Part of a small language model's weights.
Architecture: LayerNorm before each block, biases on query, key and value, normalized queries and keys.
Training: 144M tokens, 4407 steps.
Each number is 200 + 40 x the weight over its row's rms, rounded and kept within 0 to 999. Layers, rows and columns count from 0. The size before them is the row's rms in percent of the matrix's.

# q: layer 5 attention query, 96x96, rms 0.28, rows 0-16, columns 0-95
# k: layer 5 attention key, 96x96, rms 0.316, rows 0-15, columns 0-95
q0,014,236,251,259,225,222,272,232,230,233,184,176,222,222,229,207,195,213,181,260,137,197,264,224,182,231,217,287,242,219,261,254,226,261,261,256,272,205,247,269,180,242,218,226,202,246,236,221,238,162,211,226,234,222,234,220,272,208,189,247,226,167,216,219,228,209,204,195,189,232,210,207,240,222,222,206,295,220,224,187,242,192,203,224,190,273,274,294,266,219,251,268,192,259,157,186,164
k0,043,271,270,207,159,145,228,221,206,176,207,216,93,169,213,199,144,162,266,225,155,192,297,253,226,203,224,149,230,172,238,201,195,211,211,158,201,145,173,240,202,229,215,256,195,164,243,188,180,194,202,164,221,299,211,226,173,193,258,243,160,243,203,244,146,229,240,239,232,269,163,176,229,126,179,206,198,188,277,242,220,176,217,234,173,232,124,211,185,149,147,220,156,190,206,169,124
q1,013,204,242,236,200,229,265,230,240,255,228,272,217,235,247,236,238,234,225,275,211,204,282,277,186,241,233,232,232,239,220,237,241,242,241,205,257,227,217,222,224,232,245,254,257,240,269,239,185,173,279,223,266,232,245,266,237,220,206,221,233,209,244,261,201,249,242,236,181,230,207,232,195,259,239,239,261,216,234,216,261,237,253,242,232,211,234,229,214,263,228,234,212,206,187,256,221
k1,040,191,182,204,255,255,168,217,226,244,230,243,296,241,202,240,245,272,198,177,247,209,136,166,186,219,212,273,154,260,168,200,232,187,246,238,233,228,237,190,218,179,177,183,208,247,174,224,233,238,220,258,195,155,229,176,211,257,162,179,228,178,205,184,263,194,170,189,218,150,259,216,177,279,218,207,224,247,183,188,190,239,208,150,220,179,296,221,212,281,291,206,265,240,205,211,311
q2,008,179,207,243,251,204,227,176,194,176,167,152,232,191,126,172,211,178,147,211,206,170,223,180,120,236,217,145,161,166,183,180,134,221,169,199,143,181,211,209,207,213,220,187,155,137,145,203,179,210,214,218,192,219,230,174,210,252,190,106,242,230,117,148,245,121,154,151,161,156,173,154,273,213,159,199,227,184,220,187,294,145,259,226,248,229,242,147,203,161,275,221,278,165,239,162,177
k2,028,142,122,218,222,275,197,191,212,174,153,173,276,192,203,148,246,153,185,162,239,219,139,121,187,152,170,229,195,174,111,194,190,275,161,263,231,290,193,121,214,218,156,235,221,226,223,232,195,183,208,199,205,168,149,152,238,164,224,176,250,174,190,137,241,211,262,147,136,190,207,295,203,251,285,173,196,147,147,213,213,214,184,230,230,209,196,208,225,183,177,170,216,192,227,211,211
q3,009,93,169,197,193,191,151,192,189,140,182,181,143,115,139,138,185,212,150,179,189,171,178,178,122,173,173,193,175,171,162,151,151,181,191,160,117,155,147,185,197,151,249,158,167,157,200,221,123,245,180,227,154,162,185,175,203,210,148,181,227,169,123,200,145,180,174,176,136,176,177,202,191,228,137,118,168,149,184,207,174,180,148,247,187,169,241,235,168,146,156,188,179,166,206,143,170
k3,048,166,138,185,246,256,182,198,209,190,211,205,301,245,191,233,228,273,202,169,224,206,145,124,194,192,205,265,127,218,107,169,214,235,216,229,222,255,225,155,204,154,132,182,239,235,207,221,230,187,205,225,178,116,207,169,189,218,155,162,219,151,201,193,305,173,185,171,200,125,223,218,190,266,218,217,212,200,119,202,209,199,187,150,215,164,256,198,223,266,239,202,222,225,199,207,305
q4,101,194,181,172,177,134,163,155,207,176,211,178,185,252,194,211,235,158,214,161,266,150,168,190,235,150,226,154,203,201,170,148,165,130,178,180,111,244,169,157,195,186,221,214,212,129,172,205,89,253,190,138,133,218,187,207,124,223,209,182,200,199,161,177,193,166,192,215,231,198,166,169,215,156,181,179,86,194,180,252,146,220,207,190,222,170,122,148,150,209,158,138,168,122,252,243,216
k4,012,258,160,247,210,282,237,238,202,180,175,198,225,251,210,245,217,168,221,231,270,266,257,235,252,196,209,139,235,242,223,213,243,239,174,198,209,270,216,203,206,211,254,245,260,221,198,208,170,211,205,236,243,169,189,210,196,180,231,253,198,201,231,202,181,211,300,259,180,213,198,149,257,220,236,274,215,259,221,220,252,235,238,286,194,232,195,221,232,185,179,313,252,300,193,196,230
q5,111,202,183,176,184,134,170,162,216,181,219,183,189,258,200,215,241,159,223,163,274,151,174,192,241,153,235,160,209,205,174,153,168,133,187,182,112,254,171,160,199,191,228,223,221,131,176,211,87,259,195,137,134,225,193,211,129,229,214,185,203,206,163,181,200,169,200,227,239,203,170,174,219,157,183,185,89,200,187,258,154,226,212,196,229,176,124,151,150,211,160,139,178,126,261,255,224
k5,024,158,172,160,185,144,158,195,133,124,178,163,151,181,178,184,166,176,173,168,168,194,162,142,197,137,187,126,180,153,178,176,169,192,147,185,165,185,165,167,160,148,171,167,185,157,184,159,154,162,185,166,177,146,165,161,180,128,149,140,146,166,164,180,137,168,154,158,183,180,164,122,178,143,151,153,209,149,151,185,165,161,172,159,193,154,124,171,171,134,147,158,159,165,188,172,168
q6,093,194,179,174,178,130,160,150,206,180,210,179,186,254,196,209,239,156,206,160,268,144,169,191,227,150,224,160,202,205,175,149,164,127,173,175,113,241,169,160,194,184,223,212,210,130,169,206,89,256,185,135,138,211,195,203,123,226,203,184,202,197,160,175,200,163,196,212,231,194,170,172,213,158,180,179,87,190,181,248,147,218,207,187,223,170,122,149,149,211,162,135,167,122,251,244,217
k6,019,209,180,173,170,200,151,243,115,89,179,199,154,177,170,194,150,130,251,207,181,217,175,170,206,150,191,116,145,132,180,194,158,230,207,210,202,188,172,150,142,153,191,218,185,157,193,161,143,164,207,183,171,153,143,151,160,134,200,159,153,146,149,173,139,168,177,162,154,216,187,129,169,137,196,147,218,147,172,233,189,203,177,165,191,168,102,188,195,146,137,218,181,188,203,184,186
q7,069,204,190,179,186,133,172,170,220,187,220,195,201,268,205,227,249,168,228,166,278,146,166,192,238,159,242,163,215,211,172,157,171,133,188,183,118,256,173,161,206,193,232,227,229,132,172,212,86,264,198,139,139,229,206,210,133,238,221,191,206,213,164,187,205,179,202,234,243,201,179,181,230,161,188,184,91,200,189,268,155,235,212,197,229,174,128,157,150,220,170,142,178,143,262,263,235
k7,018,172,189,132,228,152,160,211,182,199,187,188,178,144,174,188,166,154,143,185,189,190,199,161,197,189,192,157,152,178,209,178,188,163,200,202,163,193,154,185,154,195,183,123,136,163,189,145,239,209,192,212,234,244,187,156,224,122,188,147,140,198,148,176,139,195,153,184,206,212,169,128,220,202,127,144,242,105,189,180,212,163,176,179,200,198,123,206,178,111,132,115,130,98,210,206,162
q8,042,208,202,194,194,98,178,145,217,207,223,201,198,260,205,223,254,175,224,152,253,118,169,191,191,171,209,200,194,223,187,149,186,129,180,164,122,226,165,190,207,188,234,196,207,145,160,197,113,275,182,141,138,209,244,210,147,260,198,200,213,219,121,179,215,195,220,242,227,195,174,182,226,198,190,161,120,143,199,247,166,226,182,204,244,162,145,175,130,226,175,104,169,146,248,272,241
k8,028,202,210,200,147,140,215,179,224,246,210,196,161,154,165,169,197,142,122,211,198,198,226,201,188,165,143,165,239,234,251,213,205,121,179,189,193,155,154,204,176,249,252,158,127,193,133,171,174,175,198,208,220,258,177,194,211,126,201,179,166,242,172,170,84,208,168,153,191,259,193,155,208,210,155,140,189,166,216,170,196,204,186,198,144,207,173,202,226,98,149,119,124,124,185,221,141
q9,019,240,247,242,230,219,246,248,193,188,205,253,223,261,234,207,179,254,278,236,226,175,214,165,259,229,240,231,219,162,111,239,244,284,237,220,256,209,204,221,233,206,187,250,220,222,254,188,201,211,237,168,277,215,235,148,199,265,211,239,196,242,199,216,233,199,208,280,230,212,242,230,227,220,234,215,229,244,185,265,248,233,180,231,222,168,212,255,224,254,225,243,238,310,219,226,291
k9,032,175,225,235,173,182,206,139,180,235,178,189,140,133,211,108,204,143,141,155,177,187,190,200,194,119,148,171,232,194,251,189,181,138,122,217,176,170,162,201,186,283,218,201,168,197,180,214,173,207,187,200,197,276,176,193,253,146,215,210,200,221,196,157,125,250,216,152,160,228,169,242,188,200,203,171,131,180,251,129,192,176,238,197,175,197,188,177,184,89,164,140,202,156,163,201,91
q10,150,198,210,220,218,270,234,240,176,207,177,209,206,140,198,180,151,237,175,232,120,251,230,203,169,244,170,228,187,184,219,251,227,269,218,219,287,152,231,231,198,203,169,181,175,267,228,186,310,134,207,261,267,177,195,181,269,163,180,210,188,189,239,213,193,222,198,173,161,191,224,227,175,234,211,222,309,210,206,143,245,168,192,204,167,220,266,251,248,184,238,266,230,274,138,137,171
k10,038,253,216,218,224,279,234,207,205,214,209,238,222,259,235,237,236,236,280,194,231,247,215,232,241,241,234,229,219,222,201,232,224,260,221,226,254,236,260,204,229,228,225,261,261,223,240,242,218,244,245,229,209,216,202,227,194,270,231,270,238,220,243,216,265,213,253,238,209,197,224,273,213,218,269,242,214,262,240,242,217,241,243,239,229,213,231,252,206,279,260,262,281,257,229,225,244
q11,017,189,152,140,139,194,169,179,216,184,193,170,146,207,174,170,182,139,128,231,196,207,215,241,268,150,198,149,239,195,267,188,162,155,177,183,170,216,189,169,149,206,195,228,172,174,192,204,135,155,206,185,158,210,104,261,156,99,210,187,174,170,210,159,192,158,205,146,253,242,145,125,187,129,203,194,127,231,220,169,173,171,242,205,148,204,107,158,206,151,173,215,181,132,216,146,172
k11,019,197,136,156,206,252,191,235,169,152,196,208,298,227,214,239,218,186,278,209,264,248,240,177,304,214,236,174,243,185,153,210,176,313,242,245,204,270,243,171,187,178,232,261,272,174,220,213,183,206,220,224,232,152,179,212,161,221,229,236,143,176,213,225,206,207,227,212,196,183,187,160,218,193,215,263,265,227,137,270,232,217,160,199,222,205,169,271,214,242,193,276,204,231,257,227,237
q12,090,204,198,183,184,134,157,154,228,198,236,193,199,256,195,225,252,172,230,168,280,137,171,186,221,160,224,190,206,217,179,153,173,138,170,186,120,243,175,177,213,190,227,220,231,133,168,212,99,278,186,142,130,216,229,221,135,248,214,196,217,217,167,190,225,185,206,232,229,209,181,189,236,176,196,171,100,181,198,272,154,241,197,190,242,182,149,157,147,224,170,121,171,138,260,277,239
k12,038,195,254,213,193,124,216,187,224,234,225,202,122,146,176,173,164,181,131,206,154,158,236,238,162,191,177,190,190,216,218,191,207,89,157,157,172,127,134,230,194,209,196,153,126,196,172,143,224,185,163,189,197,263,226,203,213,130,203,163,181,232,174,206,115,215,163,190,235,249,186,154,219,190,144,147,160,181,268,142,184,171,228,178,182,192,190,159,207,135,172,108,131,162,153,198,146
q13,086,179,206,222,225,275,232,236,169,200,180,201,232,150,202,170,160,253,191,227,148,240,207,183,156,257,172,237,176,183,192,252,231,274,228,230,286,156,232,226,206,209,170,188,192,267,229,195,314,141,202,257,268,175,215,168,263,182,182,198,201,196,243,216,197,226,190,185,154,179,239,253,180,253,222,219,299,205,191,161,247,184,191,202,188,212,287,247,243,208,256,261,232,290,143,160,199
k13,022,204,209,220,217,258,169,180,128,153,114,228,196,245,204,207,189,251,298,152,167,223,145,191,184,171,175,240,165,218,140,222,183,197,175,182,222,203,269,158,208,174,119,213,242,194,237,256,233,195,177,171,168,188,260,193,162,232,159,188,282,215,228,190,257,168,255,190,143,130,239,291,194,168,256,187,153,200,208,215,147,204,259,192,213,156,264,153,165,265,194,168,234,203,212,223,272
q14,129,216,190,180,179,132,176,161,220,201,213,193,175,261,200,214,254,153,210,173,274,162,189,213,244,153,235,171,228,215,189,144,167,135,187,181,106,251,170,175,194,196,238,217,227,133,176,206,79,256,194,142,137,220,197,223,129,222,215,196,204,199,162,179,193,172,193,209,248,215,174,160,217,160,176,195,91,195,195,251,158,224,216,200,219,189,110,158,160,192,151,141,170,118,265,240,216
k14,036,119,154,147,205,165,167,196,173,112,259,169,220,189,182,102,173,200,143,213,194,134,145,150,206,161,198,161,153,170,140,159,200,170,186,209,110,189,154,176,203,115,163,200,178,159,199,144,184,162,173,172,196,190,192,128,213,147,148,128,177,163,167,176,159,189,176,166,219,175,187,140,213,222,173,182,197,158,127,233,155,164,151,159,219,171,135,151,182,174,173,153,153,176,201,157,208
q15,034,277,240,219,203,167,200,191,227,240,228,254,159,150,168,207,218,181,160,224,146,178,207,253,178,180,157,265,214,249,283,199,227,230,154,224,230,131,196,256,205,185,193,130,226,204,199,195,270,231,228,252,207,187,207,267,280,232,178,242,228,208,189,223,207,264,256,211,169,230,215,121,261,245,212,182,276,135,306,157,206,165,128,182,199,243,250,249,195,182,163,222,221,195,219,202,158
k15,054,236,296,250,195,149,220,207,246,256,258,240,135,168,179,163,214,194,161,229,199,176,279,254,167,217,182,225,219,231,225,220,225,125,185,195,212,126,165,254,228,230,232,223,156,198,209,167,243,225,214,203,215,333,247,202,250,149,204,189,194,278,204,192,102,230,209,207,232,273,199,211,218,194,199,173,161,198,298,203,162,232,260,174,192,213,185,179,210,160,204,130,176,165,186,198,174
q16,054,144,221,194,189,180,131,164,166,206,250,184,214,237,162,187,279,163,116,191,233,117,144,163,137,177,185,212,196,218,156,171,154,221,165,252,116,198,216,228,237,216,195,204,200,146,236,218,188,232,112,175,211,231,296,207,118,180,166,182,169,213,230,173,220,249,173,141,201,202,174,209,189,237,169,181,125,163,214,230,138,189,187,140,233,215,174,186,133,242,177,126,197,182,221,206,286